config.yaml
num_attention_heads: 4
head_dim: 64
norm_place: "pre"
norm_eps: 1e-05
rope_theta: 10000.0
extras: ["capped logits"]
init: "normal"
init_std_o: 0.00844
schedule: "wsd"
batch_tokens: 131072
doc_mask: true
train_tokens: 681300000
max_steps: 5198
dataset: "wikipedia_en"
Each number is 500 + 40 x the weight over its row's rms, rounded and kept within 0 to 999. Layers, rows and columns count from 0. Numbers have three digits each. The size before them is the row's rms in percent of the matrix's.

# up: layer 6 MLP up, 576x384, rms 0.0593, rows 368-413, columns 192-287
# down: layer 6 MLP down (transposed), 576x384, rms 0.0451, rows 368-413, columns 192-287
# gate: layer 6 MLP gate, 576x384, rms 0.0599, rows 369-414, columns 192-287
up368 103:531564465506558565483537515528481422490487524485524535518530504502493495394431518434518545519551551539465515471469377514506448545555522526482558531482467504485447536465538424498472500548516451412432498472539454533495510567475471479517432421515449503500451502548505578495440483470485475530
down368 106:480504549448507532467484585428516493520480501516471485538513571522458487530497493483564499533476468465506523437504488503482414565470440431527567517562462538499551519535512573498464532480521488511491529457473479525534556558420480451500431515467474560430541437500476584514505493485484549537
gate369 092:500508513482505491540527526451511596517455459471552444461472413449432558520551519521550545466532449545463508441515448469485503542487515519506527478444502528483489443528488491558511496514524519482457457493551444553524542432506513518530473472442538496481516437494525442551470503490542535512
up369 093:450554556544433522477545467527504514503471593512504453420557535518525597500516575552550493600478576467517533563508455419509529489513448497498479506561468557544568459452544476499544508524517550531476537424482551479494443462458471482561504514491532466419532571479437487519502457507520534485
down369 092:486463468463495531516498544464483504554484477536525506465500489482524498558437478526532516449537545388453509475566495465530496480508496534509545456477471442451506543578506493466546478473495404508503531528546580518475472510525486436515491476508440605509464486428486597447506484526497497535
gate370 106:521490460501498599470441418445457545463439477570494552524439510547517530560531575472510512565460459578514512519471468498444518564571492454541515507494535538497577418481444537510491454496545449461473486535489506432497424506505457489503550466507532492457530428536482422497513481529525460487
up370 103:543528498577479502512474546507488472585526462474492480493573526484603554547459480470485400568479535540518517481483454508468512512500529526512527507543554444535573449474515438517426527513501510544511511460413486493503499501489450522467489515556439480504478533542514417485480489484504525515
down370 108:506456523477412472468509448462502483531413547471509511542561469494554479461527547464473488499509535499474498543488471496527376492454523531495547501483503530534529468538562525510511570517509523439491550504524485487546608552519591480504451539534473381549469520576500554534470490498507512487
gate371 100:537499541446472441523471568541472553551545535483533413470535493497512478545479508454577509538589522535493528415465478498493475491537447490515560509482520486495553496529536532518498491461508396502473537492431486520484502487516428595536479458521460530494510597489532485452489483452420455452
up371 100:503486533495517504552478554469516496495467435555503509542452492521517526563413586580440486448457442477483457451519468499552430469478505483531433500559506479537485515471526485517482567516600578511401503539558501530503449461463522457473505501545542489467502486515514478509458440458587503515
down371 102:534478498491414515510490436484508487552507496454526520519415519532453522483534564410509506441516471542499493506503483455599550503459555481489496522489560506552378532512502464482500554555513571562480531478458529499484404560523518482434419523498473525546468467553501515482402560447512578434
gate372 102:523481472556569487443467503449533493482538503485476501473486481484463483510482496461495545502400515486515450417446484495464494489492541587414443448487458532489479492479550474418526516495556513432464454513447466501546545500527516501469463465466487458522489534470420539500507455540557553506
up372 100:546472508521508546525460513489488544545472483531466464536553464517445498375472508531474595473491476460505480479538497479574524459465487497510588465461496507464533611480501510505533482443465485449480492470507547474499469556524471510496518512490462498463496467464483510485538461497519412524
down372 101:499486458443445476530473431594463495471497550525497453450424445490449454481460495559493486571505517471512505522457499522488539512525575501416546475514502464520542517514525535505506517501498504586590565501536534501533514516464486561484513516454453434478499495538487512484477516479453480505
gate373 102:479492510488506454572474483536533492520465446506510536487571567446470450404438548492492521554450415563553540511487523467520523447491513542518456521495463417498438507479535463524476480532512460480564496533512432532475593579466582511561447533523569479456469487467515442481503526537517521491
up373 098:479477462490482473517496505438486504488501436565579481447532504504526451454516482567461498452477507457567475535548452510453532560559560403540538444458458542516524489557479526492474513520549485465446493477504501500549474486346577526480452509470479507470489441545439540437552480510470615499
down373 101:478508582500468518486483478475566473492505469521510509529517520527477440506515520501483492533528525453533493554526542542562453561485499578566462479461545484429478499517501546441452547464481559555518452555555470516542560519464454540456511502495527471546479542521526558514550582454440491462
gate374 098:536498520534500448536494526482542528423470538488493517509521437435538464517429515573386395596574488509489502570479543448408557524508446490548558503497492536482524509525451486573515454536457454533502480543498484518399410526517477493499509489465527546443471457496448494591560395527508518531
up374 104:536493495535567521509550579450477441535492507485563481455510531491432474599508493536461416466568436429471475562538424486474545548556475500550433555578559451495557514548536515512487506555466456438538518462501555544514493594465440546498502474517612513497553526510500502504569516503486480459
down374 103:564552483536550514440476502534459500519465552528581418488482491473390540529514518488505510481513508492485500447585485565473492443497496542484420593542544420436464481589507514456548436595503504513446512479459492494544515483509518503494429514527480513532520533530503457502565468438505481556
gate375 104:525494485470524525512447461471461457580426516535458513459594482438510492470457523495494464504467412512504527514518477482481498543504508493519521513559552479496531498512450449520502513450477530431481448476532557498522483498493481545543566470458553485467443504442480469446495473562404499499
up375 099:437463509526581453476541462451455536445487517529475473521521491480509458553492517511423448464546487551502462510442538436508492534553554535496495468476523560495533492472419550485469541479521488566498527526516531460485474442464571500474469553541437503434597498537427584486500490488527562446
down375 101:512512473508522517547494482480484387563569511503472468563489494479579523565533548501418442499469521468460503535514535437530531472446513532519548530492562501571530471511520551465542423501466519534554446483451530618481500547484436595491574510510554527464526524377498509545549546604396487493
gate376 102:535509486535488444533477457496534519524563430485558483494520452537481485463487474474488506516406576429548485496451457458578439405487495466450504477469440503524534518465492586462503518544494462502502548505498515506521465481441513598424492519498554523491432474518474543530554500510480439464
up376 100:475537542489524494442550556534476494495493541489495466546497528460482529542517469460488559524497502501517451562462526489524511447492475503502491534501471512523458474438525452484416503508518533553435552517548528498453515467490506514492501403446461479495474456569534525488445526516515565472
down376 097:480529456467501503508471530526456511486494575535518500458461440505462537479522437446483529538559510481535499503500533446496471537459495556548517549509474469553413468512479451465472540553521504435451521474486554565505513532547499468479597450483489580479492444456463508555441520552519522439
gate377 098:562480458480547550569440540585471568559420510523530479474515553517581424497512471516559475533426489434496474463494501451522529494467534470552525484511468502548522523472464497543499582554531484565539478472458508420503453529471548505435506552489476577502498508514434413528530521521460471485
up377 097:508536482464525515401518507552552524472541560530479530452533489450477508515511533478498473467506503547552520486554500457402543543508603505495486510560524522553511521511436524460525529454421453457585558487428460507482540463462550448550445441482515563451531544533502622529498540525494498485
down377 100:461494485453487451460476486442470496448416511523485549467429483558460468516492475545479510423495519402489425525451522480508441546517473466545536484492454486509541579426472464556461437515456496507504433565537536479444459500481465455578493546511545492506519517529490472508507474475566534522
gate378 097:507556502501462559539505445520466519491530448494504458454421436511488465485555520476476497551430503552510473502518578496484523507525491541400503461450489536468439471554467531468453490431493531476509456498528493522554498523522487501495443505559442556468519475490517534475572476479515525387
up378 100:445540453549510491466514482553511542484409563476439531528469495507495460453556473513514551433467470491477469492474514502473502468544593469526529482541461539465487490474541588438568543486516501468487555522466500524450481523515518508498481531510508513488453496523477482500456492460507431624
down378 099:448448464565496524504428531502566470462532520449434580534451533483562493516453520488450507409542439442487582521415530497559415478527481483431549517510531519524553498562555454460421533578448453461576516492524496486516540480504545493467548437514533435541464598507528560505511509473486500498
gate379 085:510475495462570561503514414469492548548489524526517440498445572513426466444503489550490586499507496478488471484454488540576488552562484495539533523518513479488429499500501556426475491556425526470501440547577509554440491554558551456466434519530505531539509519498526557444518471452531478522
up379 093:527514472555519517530430509537503468489496456576550514534487464547492527544515519568507493554512454437470488528566518548462594497413480449460469516519447494529498460502550553457525573451536422489497509487479546511529548476504470453474526405556496484544489532512550478521472484507469500524
down379 094:540474497560480480473513494504499527515502545448515469511438493466489453495421536495533498466453537601532505496472488540500440504467507519487548499455535449516474471499577573515535491453487469458403551541579422512562489501507479514425568552556533452491549487491538518545410492419466533533
gate380 094:503497483434477476468531489579533598445524518477552504484558502484469490414467474410513465501473503443405464452525510428428410501541594483502473541467494555564487392507471451524504500515504545432472507554462482435553488520418511525473467512379509556460499516476464529479544481543521543469
up380 094:512533484559469505523417533481493493508480484528470509484507503481522523483535548376474393474617464505531454453560493552492505483480552534581477541466500508548414499574508534519500456420535523565542553551509373540552526459523490506525444474569519490482508486453539479534447486558548496491
down380 099:446482493514462464470515523569434480497572535495518470542487457539551499464478460557526545400526502489541543506544511475522523485530480509486530480517494524554520530488568423523503537551468447455548495390551565483573463523495469544430538459547502500457433515533461462488442510498554509478
gate381 100:531529460513501491475539510453498509479529501481522444489444457476536493547568558441470493439544532440486530544499546498549418511504536523500416500498592512491475534512525509503499485552470490505575471520441523546515491565469484497523497496468508443565514509500539524482510520490489552494
up381 095:416490540509528577434526557553551446505477543452525538512429501520510514538451543460513436504515571498543474572527528516443459521473555514439555458536446524450456480563467505537497464516492531495468548444396531458517491581550505525549550486510447540469471499528472396510577496491483497512
down381 098:448401487474466464562471468501587501515498521512480499478472545476542491524531506482546509506503588525579492458466590482503491422473478504494463566506499524528534517499446453483529482476402496472487569509529489528517520532518498484542479456524546533449469510478489414519501459566545471439
gate382 109:556427443501501484595483487485511501500489503510478489503502496479480524506409478473538459479522481526462595453476498544522467514515545466500536533509504501563602421514450518543494504436516467500527460445475546503516488526505470532520487506449518580507535463483441532536566486510476504573
up382 104:508552493446494475516493461485512557486505461520496458431491519513500476475495491561504551545473420588511556469485530517584480475461501522464498513501441473473528451455486543556457441511523471480481485458518478587448477521437535497533440578501501479503484463531518493508546511475520486430
down382 099:540459489487443541493534518502539534527535567449485477454514473490545496486548510480489479544516467444470382451520460447502485555478534517436517415546516537588507553482517465517522523520531462468506502524490353472485484513516529457467500439524460525438459512523498527556556508513420528465
gate383 095:521464438503468474526510506473519496468517478552568525515590455486555590482462501460531484426471511520554376532567485599448416490483568497518476534504476436457462506498574514560543536530579462482536505577520527458511484474485444518511549469510558545493466500513460507496491503529557467470
up383 095:479463395511527526549476492453443424489464493523552492538466491545567476506456569459541422472578485519555448444490590588495437497559482515471458506561477516509542451505551487491491530540519480508475584511547495503517446453458467532443487478490516481483472492547516581485468551450490535561
down383 097:435489499504579420560495501491481507527445531460514458495526499527502483501532500451492442473494466490524464500476506507528508503460528526447542444520530559511380437540489513491539448492551445528548542455526554489533538500483512520449479481470466495442533416503498579530488455440466538497
gate384 101:490502512529559528577428482517533488482553546488533449455460505528486524540497458489555504577547411482513439563553435514456568564560493513501486526539475526573456510518551490431453502468437500543517502509544486491525555541521507487497510493517525538519438511473429477501542484488527544473
up384 103:549525463463465534449462536504516434416534531498547490455506415502475495534542437461546536458523465464548561531581475535535508545541525512443490461480518514509518489398530507508463475468526512530507388519484602488502555455511550475551540481499532487553570519484498606464498474429526458562
down384 100:445515430505561512461448516533487477481553549550458502527481481521509515536524535524478474487417515463537527464502496518433534491481484585534487526590494468516550526514534451451531519539490497504534631496513585490571564500513467571452461543484521548522495444503471511517456481577492518454
gate385 095:462436502429516499499530499507487439461579480438536436489535460498483407469528456515534538536482468488567483466513513439405483463490565526597498515511457489497499519538551498542513511503502563485524550477521397453505552523485488533419511545520533465481521572512485482401423446533453431493
up385 094:502503529430510484490522451475511499529462496551476517521560504481520520489508483498518467501537487435472520488470432526496469511433537483507518484472522416504480443520417397529512556525457444491509421533455494538553529468489530521501522442530592478580507456533469555555465497466505506564
down385 096:501549398543501530479476518486519537574540514504518444525516467498451456464525532486519476509509507443602449496472471463490444586523573479500540489500418499483487529532522460462518490539495527557444497451457435480507475472539427488488496507529493481461480434505468519485488538411447473546
gate386 100:575484463483449497485474519448531528504419541560534534395559482419438482459465495522482468505482501511419512466437475491442467488497521560487480430529411481498517483453520520425501494538530544520414488526545493442464540527501526471490490553390481568548508571472522501533481480489531568522
up386 104:532454479541455488574502487473490444558438490477473512518497533458471486425449537569541480563521512509514483435511555522502497497535561512424437474517474493454464475476497537481528551555491593610470573559506470463503511495508463476575514559444539476487486573476475517533531533548469558486
down386 108:505463497517533456553543493582568603456483494496517451483443571471522433458477477525562437430548535534477478481509447456511499447451500502536513481533534466455422467404508492507533538534462508561495434588520486544508548531462474487517566535532484527500540479445459471494529509540443523496
gate387 102:496552451516488535502555441508513465537427427464457502488512486458536577460507550438505523574506491469534481503402500525495570522576431515510517456407460530508447594486492475564551492640475452465503503517509458571492453517535552476503502465453501532540480447563520472499445438494468530526
up387 102:477517556473520537482462528588507525549565464499536521528557403531523481525476455471483536475490518510420486525449497493546478510488500451478487548473460562479592448472469486416476502482562501509407440483517491534484494521528448483538432499472456482514525389484488444577531499471462402550
down387 100:455482496478541534500529482472448551506495500484468493486520453575503539488533532518439514515600504489463467558563500455454548515496502525463528489532531561508462472467495498485524581515435429492437461503489436547508519509558507552465506452587515522438457491533467517474464503520481488447
gate388 097:485453440470549451473522403486550482539455521488449494418418552496431533597497553540495473583451465513545458556499580478466477546521505526520489513443487473455409503457569393489492524535467545534530505480479554495502463513521487486506432454439505556469478493534471507522562495480522557536
up388 094:481496483404518475472499444537460499459448580540526488439558502507505502517467493522494478488431463420514446570423477481483500471481499488482455502470586495476478453426497485523556511525439488464533494452572517520496557516513599516515425417492520446514478508556510477493436486437567554535
down388 095:497494480526475490501582450480479469536451514473488403439481476456472540496472565495433561474479509488510566454478531493507438556456490501447528530543393575407514457525518490564545488519463469504529530497547436512446577484451389539473430491452547533457410496444512570468455522464541530557
gate389 095:499472451488518608498404499551539529543477458501537533500500520488554493536514469513510530462493448510491386529497555519485594497496438513447521476541582538492535507537502534498519499520515536489509498428503498525491510486515531491458510547479450501487438497510461450490544462524435524473
up389 092:409578503561500559562576487460454480443488475546535537495488467431548510494397516442594557467529469497519548457480571447477568506484477491491520509455484484458508486491412470459485426400516541470533538467515509512494547456506508381406490465512428497479468515459434526502485564529528536496
down389 096:523536463524548445493494612562561496503504447491565476525486540514540460511523466557497525528520486449508445540506471434472503486552432448469489496507511434544568553474430565448576589561493526488461540482466448502481491544496517443557475462417451525448500528549487549507610482556512504473
gate390 098:526465467500520480430547559488534511529507477473470453483498536427521533461435476445527530548489459480453520448552490549525585487426475518499430434494520549468453508502524486518545516471527522413549544522509428485463496517483513549527474498428502481465553475529538541527511478498492491472
up390 097:559454498546520480501514427507507468539476554510536579480475455489515464543519495627548562498469503475554526583540489528481482588494548494484425474572474528492419501500519622584566495524541464497531521559507510490511447544463492481524494521477444541562512438495378518538529529504522442513
down390 094:454570482477472540501438505543533533463442510478528449494465544511504486391406466462467511569462478503454500458482491509564506463540439505549521525485478435453408456514496486462484398608503505447487515463497586550531521509492530524511461447483552489475465492488524517610493431505529477439
gate391 110:519496481541475450593522483497444445473512481499526422469531481495476442476466540539460485492511477452515542445499493511526457488428517491490558543520539545575515462439500480530525515521613501480511537535529450400473562511536491533548525543521551509447551440492479572541554493483505455493
up391 132:554468460505541514527470449488534438477523492492495450442521515488487469500504584473468469472555437436512574481499491507531554502476486443467526550462521484562410455489535470447485508514573515471531502490538484447448573527542515568505575532488537514383529459485475573486572523503540449551
down391 111:546529504511550465533501517461517452504491519483497469487519528437498466443509505481494505487502444432528509493459472498515504486497542487472532525550506495536839452512564448487467471542602486465526551510516298461456499525496546522489486561534527517483525455476468552512561532510509448522
gate392 101:403443557570491455456475527518512480418497519498526543416519566528476536489521560553479505526461491475528482410454453533549492531518463549479535489464523443530512578432493523477489569488496528482510510496491509539495528535433448522539452507609435539482536411594540516414453530469523495563
up392 100:522518497457472556582544521511481458521471465575539559473486515434519478506419483536416471436518453477544450475461468492524508496418501465416446544476482562428529475509530454483538438470508422530471511565503463480435493521461489452467501495502537566500569523436516478483481555569486461458
down392 100:520552520522492436547471567530491474632492549465529584468540473560530504492466541536452497427525564542518529462441503536528470499480499602489488522547490513519460546495504468556473547521496512490539549425499467573488512464543489480519515506547552486516499448476516520432554457501547456523
gate393 096:612537542495445443513506531498546531484476495523438498504509506514507534492493511525549512580550589483497508470438508472440517510517485495573504506478460495501444490503434542477479529566482482491592496525520572550438553492544453467524504545450503481545524484483493534502439529541430524514
up393 097:492507510585524472503478476477502520474517521479504547503462458494492484530529503485486548442546474600527427509523475512505525477447527516426508453515566476505452509526469487486474453559472492517475546494518455609497499508541449468493573504538482481496491516500534443538507604505500490462
down393 101:533471490555540523466432492494459521523472506477410485486437535529567559453501514564499531531518523534498480503498448522472585520580570557611540466495436455464600495507519515478498515497422461547490451539555451480439530414482510521500566455498509473492452461573504512496518490499489401508
gate394 098:583464381466452514531532553548489489443443480440545573399603541516542466519545459395528478575501574469467472514473493513535455541502536553442479542494469502428484461553500525502468410508508525567518466558488504543478488479536461455549487498434464496501558537481515471461531490491542444553
up394 101:455471627483527450501516489505520466496507452523479526465495538514534523482474520467484503549506435491532538515435499456442569592493528471559554577401496550451641535621506547572538567533490437436481545496508575496588489555498530528474476446454505498492471456516548474484493535492547533505
down394 099:590430524478449539470544522467522554496509499529516491486517503526567457501479470572500518551477556519578524535520482485505508438540509503496485455477514478566465526589483451517529500467491533461472526533492471441518430485554476542474440620489509499529520546502574400531583533509458498600
gate395 099:498470361440490451551505457512507432459433481450442584505512494515562455457473481513480496485462460430467477525542454510568466488511532493460422483490418497458535516429517490507517475486508568436466545555508541590526486452543463523523453491514542463514511460524451502471512557442488503472
up395 099:524441463542549504478538480546520518481487452544503432431487517558531421572572531515484565542488461547490489479567561499491408498489503518584395496500528481471388495469485497490519500579448468518525494473536498492488510539498565469596488582541489473537546475520461553469542520464521479453
down395 105:477451460465543502477551523502537540509488427500459531579513514468506513549613631415479533519472519524473487496476604477530475481513507529543495502545546451533442462517484483518504492511520516601543510515480524470465564505510567536424528502560526428508514499503500576453483526511476479481
gate396 098:527549492472516516466496457444412457463432480447488540546423563541503511473496471504538546503534513471476491570415448512465543462519632504509470472563441477479503537504532563414426481541565460505499548534571539544512466527410584489472492501434495457505500476568490562502530459509488595530
up396 101:461545467525414452513532472504434439486590484486489525534504615538547543529429411509389462447482390507525497540561475510552492516458435487529520552472490557505502535522464471587465455524486496519494461498509481467517490491514473528503521525478520590502444430435517486488513524443470525597
down396 102:439508499532472523515499473430540509549523495549502464533468497501572466558511485579520544513436526487474514474498476506513504518532393510562510460514474535502556507563479440445488501439469474521461486462482459486446457413537470465500539381532462531542509488521514535514547524557504450510
gate397 108:492426503534498505500418449489515519557457438559464483505502510462476511464527488520537574465464542546483551441517497470478481563498405534509490493487526509441463516503444486499498474518534513555516496432524518591541550521502479556507489515523509494438458506378489518563543504454547540483
up397 097:475577421464541428461519535534528504512469511433470548425501527523488472426509506456526498489590468524531496413536493534505551432550505483503526454482500535506535462495468532582430512492463489475501512523457568467552502520483633428502528537430444528500545510519521541492519532447527488538
down397 104:503507496476499514467598543500428543541508549495521560473494504482566469474544484481431510425529480576517520511505539522561527410432495495562523460541432452519516567556480450520498478457490461520510472546509564584521541499511469557494509484484488507454489526600470472520534556527519484544
gate398 094:521586439457510513474579499452544541498516503490475520518442558559519537473489462506475475550480426496479523551517533475501523474475469523561532462432453469535502432479530529506469565506455494466624495493478499511504484463503513541441477450486572498524511480481450502536441466558474475549
up398 089:513496471535573459473479491555511548457425498453548477530480464526459485502492527490521539483529439496467478429492495567492478514552549466513482497538575467420556509507500509508515496475595533514510482465608527429476543520477463535479536474524502496509554572548559478477545482474518495498
down398 098:408465499492475475536446475541495525591480487528519500411524559521507470514440434474502504484509459516464520457438462498540494503593555566520516469503535492473539510533528544438494470397475469481556474502469445487490454514482525498555500474465440396521444521512494479498474523508437533493
gate399 097:496518494450528520514511468559524472520508519422469485485497521479546530518534525554446451511481440522532478514481527454544473536461498474469522459508471508570598459512609461560473527458571420572484518508540503482554456494447502482494494515501519503525506472526524520481573520513480496503
up399 102:473573469500558532563462523520520520492500406483537523494530516512504576468509426499538500386536503472572474589478484442486506515470545538508503569506513462501510533520526548498436488487474482475506565515525501455542466494538458531555452510493450499560492536548485512524402484538404512438
down399 092:490506527472567535558525432509500503483475453462514540431517541487480533527469587428539477562501503540524468515490491469429465511489581480504458556554490416485435466438467515459533511500471501491511518496474432498523480530593469484519500447510457468527602502482522425501463468495494530518
gate400 100:514470469476564529472476452549488521481547523488571448529440494509491540475544476543472520480494552461561517497449478526491483524541544547441519483480466463467426564546461495441548560500548602439474520562479469513544514531479543493531483464488449526512477541443521507505601467493402506488
up400 101:539488586510527487551497543491541518504493472516457494456529493486475498472542472486504428546489557533532520441500524488408484517425481485417430542466479466552564470494483465504489549548507556491418513510499544512458515521491559494486471509463498497506558522540493535446519566498419490493
down400 102:437537535492557514583515480464529533442526490520497476479463477490550526506485443569518510490507557567554521486501453496533477483525553492531458487528457517556368479483500433467442451469466491493486504579491566505465463521574503473462458428489418480498462526518524443407538569441507485549
gate401 098:532507456502628495478499511487496497524471456547545534473457479459559524507471525526506461517516505504550582484484478455466564499508519543518504456518564477469506454490515484541496504482536580478539411536487458446496525493445509474533484470456469530498502382556560551547520523566488465503
up401 098:563548436512527496577447538484521549499547412464455518478453438464445451490560504457483504533554499527450530483380503558481462548470501509530498504528519511481464530481503523429563499531487486445464472503480515496433500532504505491539459542545489488462477425476520423499519512553503479533
down401 099:481521451447461525479422433489510461575545450556544548502504446480532589482538493499502503454475484522501521540549467535419481546460506441472519570541481426521645546506488526533551494456554429489462488503472462509556495523482482494485538516482501533505534526531502511499545476502531475521
gate402 105:562506572481503470512524467458447476467553554468489458464451557516529584454564489436515502581571486533497501456448460501519514455495541447543454454500525525546474490492496490431600493421504497485513468472487535558531516430494492593530524426488493499458480441533561504449452495526351535428
up402 099:487557591517497471538565494503516498490504545607564474483549487508472485477439506489533433480492517463509509494544513452497472485446456495518501461458530576430430497418578530499416464499490463491477476447541468537486451514454556588482533467523479540498458469399487430553447457461464518566
down402 104:545546518435483491512520500412468540541477460467453521537531546533471557543460419566483506510513455475453528502513528539527542509472463524499602537515534465516535535477526525557533499465506440485468508541530477475481547461449487521503525524436489536513526523488489428496494439500537430506
gate403 100:486476494491481488416484508510491528467437491509529539382476498516572509409477487497525499465579483488513507495511544528494528446465462533423493526511496444545530530514510476527492479549514495562548519535462484506399459545513516473458540435535486501547477476505564499487464460486560521514
up403 103:477481461498526504498541548490437509421537464501500451427524584488466496521553485460465503557448511486514608487482505500497581530541477554471535583514495471438523440408481523466534468488431457507513525523547529474466563469554500508477456530544471585483484530444501471473442490543523418474
down403 094:512469451513496492521501568516496521446506508551571555490515505479474488509540468513562538511525506497439570616513575520539444529536510484512520511513583491472461542510502471468469524427535546462507516472540394577565407458535522504495510458418422471460508441489552472519452483525506538574
gate404 111:473514505528496564495481561540501511541518454443488501513494424466542483522447471452498521431434549538464481465450481567489491509590495533536494445518516470546470504501485498585521511551422458487465537508462476487485445609503493527466460531538534467443423493438507466409490515502516443527
up404 106:502452447500567449464554486515571470513452500489417443527521543504491412481474439518510551555538474497460452574551542530486544561441488534526480551493448512538456563478478484519516476463502569457486450525446451465497474524575505507490526498453489498494514549513516508548434553547459522564
down404 101:532540470483551513459531531488513532410440558553465504479569544517516508450429528515463573453492403511458418521552494564436503564491500542483471488511444536498502509527493425560537416513544487444452542568467496533528472444447443440492493463456456480504518464542488525479509525489555511451
gate405 106:531438494485553400504513457468545565513496495477578482520505575442526555522547512477591444531515547554507507478548492500430510567516478528446498500499439467451475497491500452512524511532548556532511491402493481498482536469493530472462503455446553525475554532513547491462603475498382499451
up405 108:582470532537467594474487500543515520461539519443485572518450477501532502503481553453439469526511514479461577496444531471466498429443551456531463603442505496548482541489505454452479420485490542494433467547516581530553528493431467506497523500503494529555580524468542610542431494526486501515
down405 103:488415510469482489520605510455484515526474487513486450469500463511482496519547515561515559528529510471506398544454574528466482495509549574505520501492476533568508482585517532439453459512462441486477397494417443511505446433511485501476497496572523510539477478534535518532553459551480533483
gate406 098:496532476467534511527465498586444541473539494459457511502428443577556542456429504459537537478482479481429582497519519465481456500493518506496473451487472483460465557520502541495520490497596438572598584514497526454507474488519610507479519535469480447494491561554453560469491587519525424478
up406 099:502559515571496505392504463507390450408488566476538466546480549500459484489603494511569497476437411501486486550523527585523481486459602479498463539573535471545458538526499501528497506486417500526456403529441560521459501506446510464520538505499481501485513512478511541475466436461576478530
down406 099:494422540491505429542489473504616518501503560531440484522507437510472540491490507453491466549482437484508485486506449494539457547560508475558490394533430513466430557515490535493459441571492444393496457530484542489525534484501508537491449517561516575521476572554492538561503555504492486488
gate407 104:469518517551467438501497522503505500434521508437460560527492558512499426476520457468527571553541494506520469529457462496456597454505494487463451475526505499538461573481458521455487465513540528444489519454514498513482565471495582469491402457531527583524527493508519548515502514490490493378
up407 109:617490530585452520516517515532505567460545416525557514462464508546513462494496541514489474514518446564487552479565563570541469505602561464551457462545510546500499500544509464431539484507491445523438507489463499486466493597527475465505436544557467539580467552501527516529488456516474596547
down407 105:562510500488451442462464535507470478482585545466529459468552437491474431500473494548534502549504424549570488399577554494585529528545479477439502545480527489441479514460529508479481501535500485451493520441500442502514494522493489476519495500491499540472440419534532491506632389468490507484
gate408 102:532499480529512574505516397476612479547538549541482520502439490489497468548447517557538487533503478519460512491501516447445498464567479612490496439522512447517411524453465480532517491499581505493474564459447554496477490521438556516530468494485531439493521488479462543511504538492471429469
up408 094:530506533517511484539524580517460460520522453464491490560490489469525505483519434461449528468546462467526320507427539592560561418499502478502509507544492521455588512490535515534549490523485448513559500432477462460529542556489479430534494555473435524517379507473502409538548450529502532483
down408 099:414494493478464564487509362489580567477516560511495491533489500476463487523504540559590485511521487572442594516510441409482457507553513547523462470502488495472425502466462473523512497497583549488451457564430513481504465457415497495534488420505504444488544476492512575483470516410492484504
gate409 098:505480558482455485473505571413482427593532516448526539434505554611480517531464500494504514514454532485498525527439493490549491458455522525478510584442509445450441510498466542568532541511473486509575492516471512446537559494462471499454468523516490509464457483460554506557459489536450477535
up409 096:494500428536538559567472476565462505416494491520507423483546461504548481504475573520600446515493514447517559504551476515472488526509528383513536523519549560528477520517476579483474474492492488542413559469504525498564502476529507527520461561508503493441563497503446560537455472493473572497
down409 097:489495462427544470446420449532508515433553499497548559440565463516489459536530441528504477452525484526417520550489524490480515476516574473548514482505434536519513486529556554464434527540539486499522467488460429524519413445562468494461494521525482455472496475446487523496505475506535505466
gate410 108:522519441537559512506571512495545532516463511473460498533541485485509503478494482469520528501547463443515486567516457508499554555448486511516501556454510525511454509497545459526486465470436491476500522502571501474594459570535445537476569540516458507555459453502464485483443508498568557533
up410 108:448541519456450565485499516461443523448488489472529469460515569436492463543479552449501552450491576512489478533513494456455456509495497421512443591497529428476570502480510520476549565458572492478530499481551478509502521552473540501492525450454515517509485503501526517451493490429553468477
down410 103:518546563493480476515562473556512500479499418462557516498501485439520474564492500473564524515469466540459529441501529481464550505536536518450460522527539509557441501472452463462519458449509520522476543512522529433500519489509509497504483474486550466479526472477492546455486517511468517509
gate411 102:492501548541481470475538519516504552471466414558467519527455504477487452516447460491489489470508500485525492507565499488451430500487510484548476523603523487498549497493496503518557520465508562498511535449438549528549536547438444466508516487506513532512447515550522504553546559499514546535
up411 107:480485487492456588506451567562523343498511491435517535460526483518480571469481425472484488510486468525499461516510469441540570505522457472504552481438555594525459488519481482501470505494497497490506430494537449483496465501487522392543514557518484431452459453529479471578496515522508473529
down411 101:430538537515451499445493499516533455516556520487519505532454468438487528481498497550476511540561472491492532572500493527572508477548455474500530513483541509502654503499478567520570437518434526546491480557515404493528469488522495557495488510549512541457523523498522497503481476472529500478
gate412 111:496490540456575499562486539459520526453535449474427567416479484491504502444508470458486543506484527457472455484540467512475454455560522419520525498469560560519455490448496494492509486516480484487453552447481518458473572473518551487514498507477478525507486410491493538515455476529416470434
up412 105:525550477463444558559515514430493545537511505525428435524478521437477518494513461539485507513515407520440526503462501490531552544454468504470487493520441453482535479562574501536516517444487547498512516494450442532456553455582522440483473503498468514497565547522535510435496513460504508524
down412 104:467514500549495438436526506451456501510434605535539494496560581545573533498491519530461566538488510529537409556477511501547500495479515424541506502445418503497555435563474595511487490514495430486545497520499454463520422513408552429452511506486537564524410414571502510548494549434498488467
gate413 114:551453472491469487494472552536534472426503477476443564512428586497468533523448426611502501500475587534525506475571553526506531503522538451518468472507501513473491516501542506508488466526507507459515525467502516559467551540488459507493519473508529490481443542495573429530443465561533484525
up413 116:479479493485415536558516531568509479492536538538499491487467549452512502502550511458473476515395496472543421555503519455457492458488509543467518484522570513544512454462558488468515556511527504526452480531459498518450506420468488451599541426545451462479490485475446511465528476496471510527
down413 110:467554490525570462513522513584488517508501533502422441543498528457539509485513540404447486517547429524506519542503511470515447530407504565510585577453442527540436513516495546515532446531557546514427593524514488551576524527410540540526487505485489442590490439481487496467493545522524464485
gate414 104:479478482516538518556556428510516428446476481455526565538474489532498552480551552539461469465465470485471469471452462467484471516441493499465521558550507498528509521509520479525488527477500538526516468478563491517505482456482439546475504546474445529545493541502511447450507507409557602381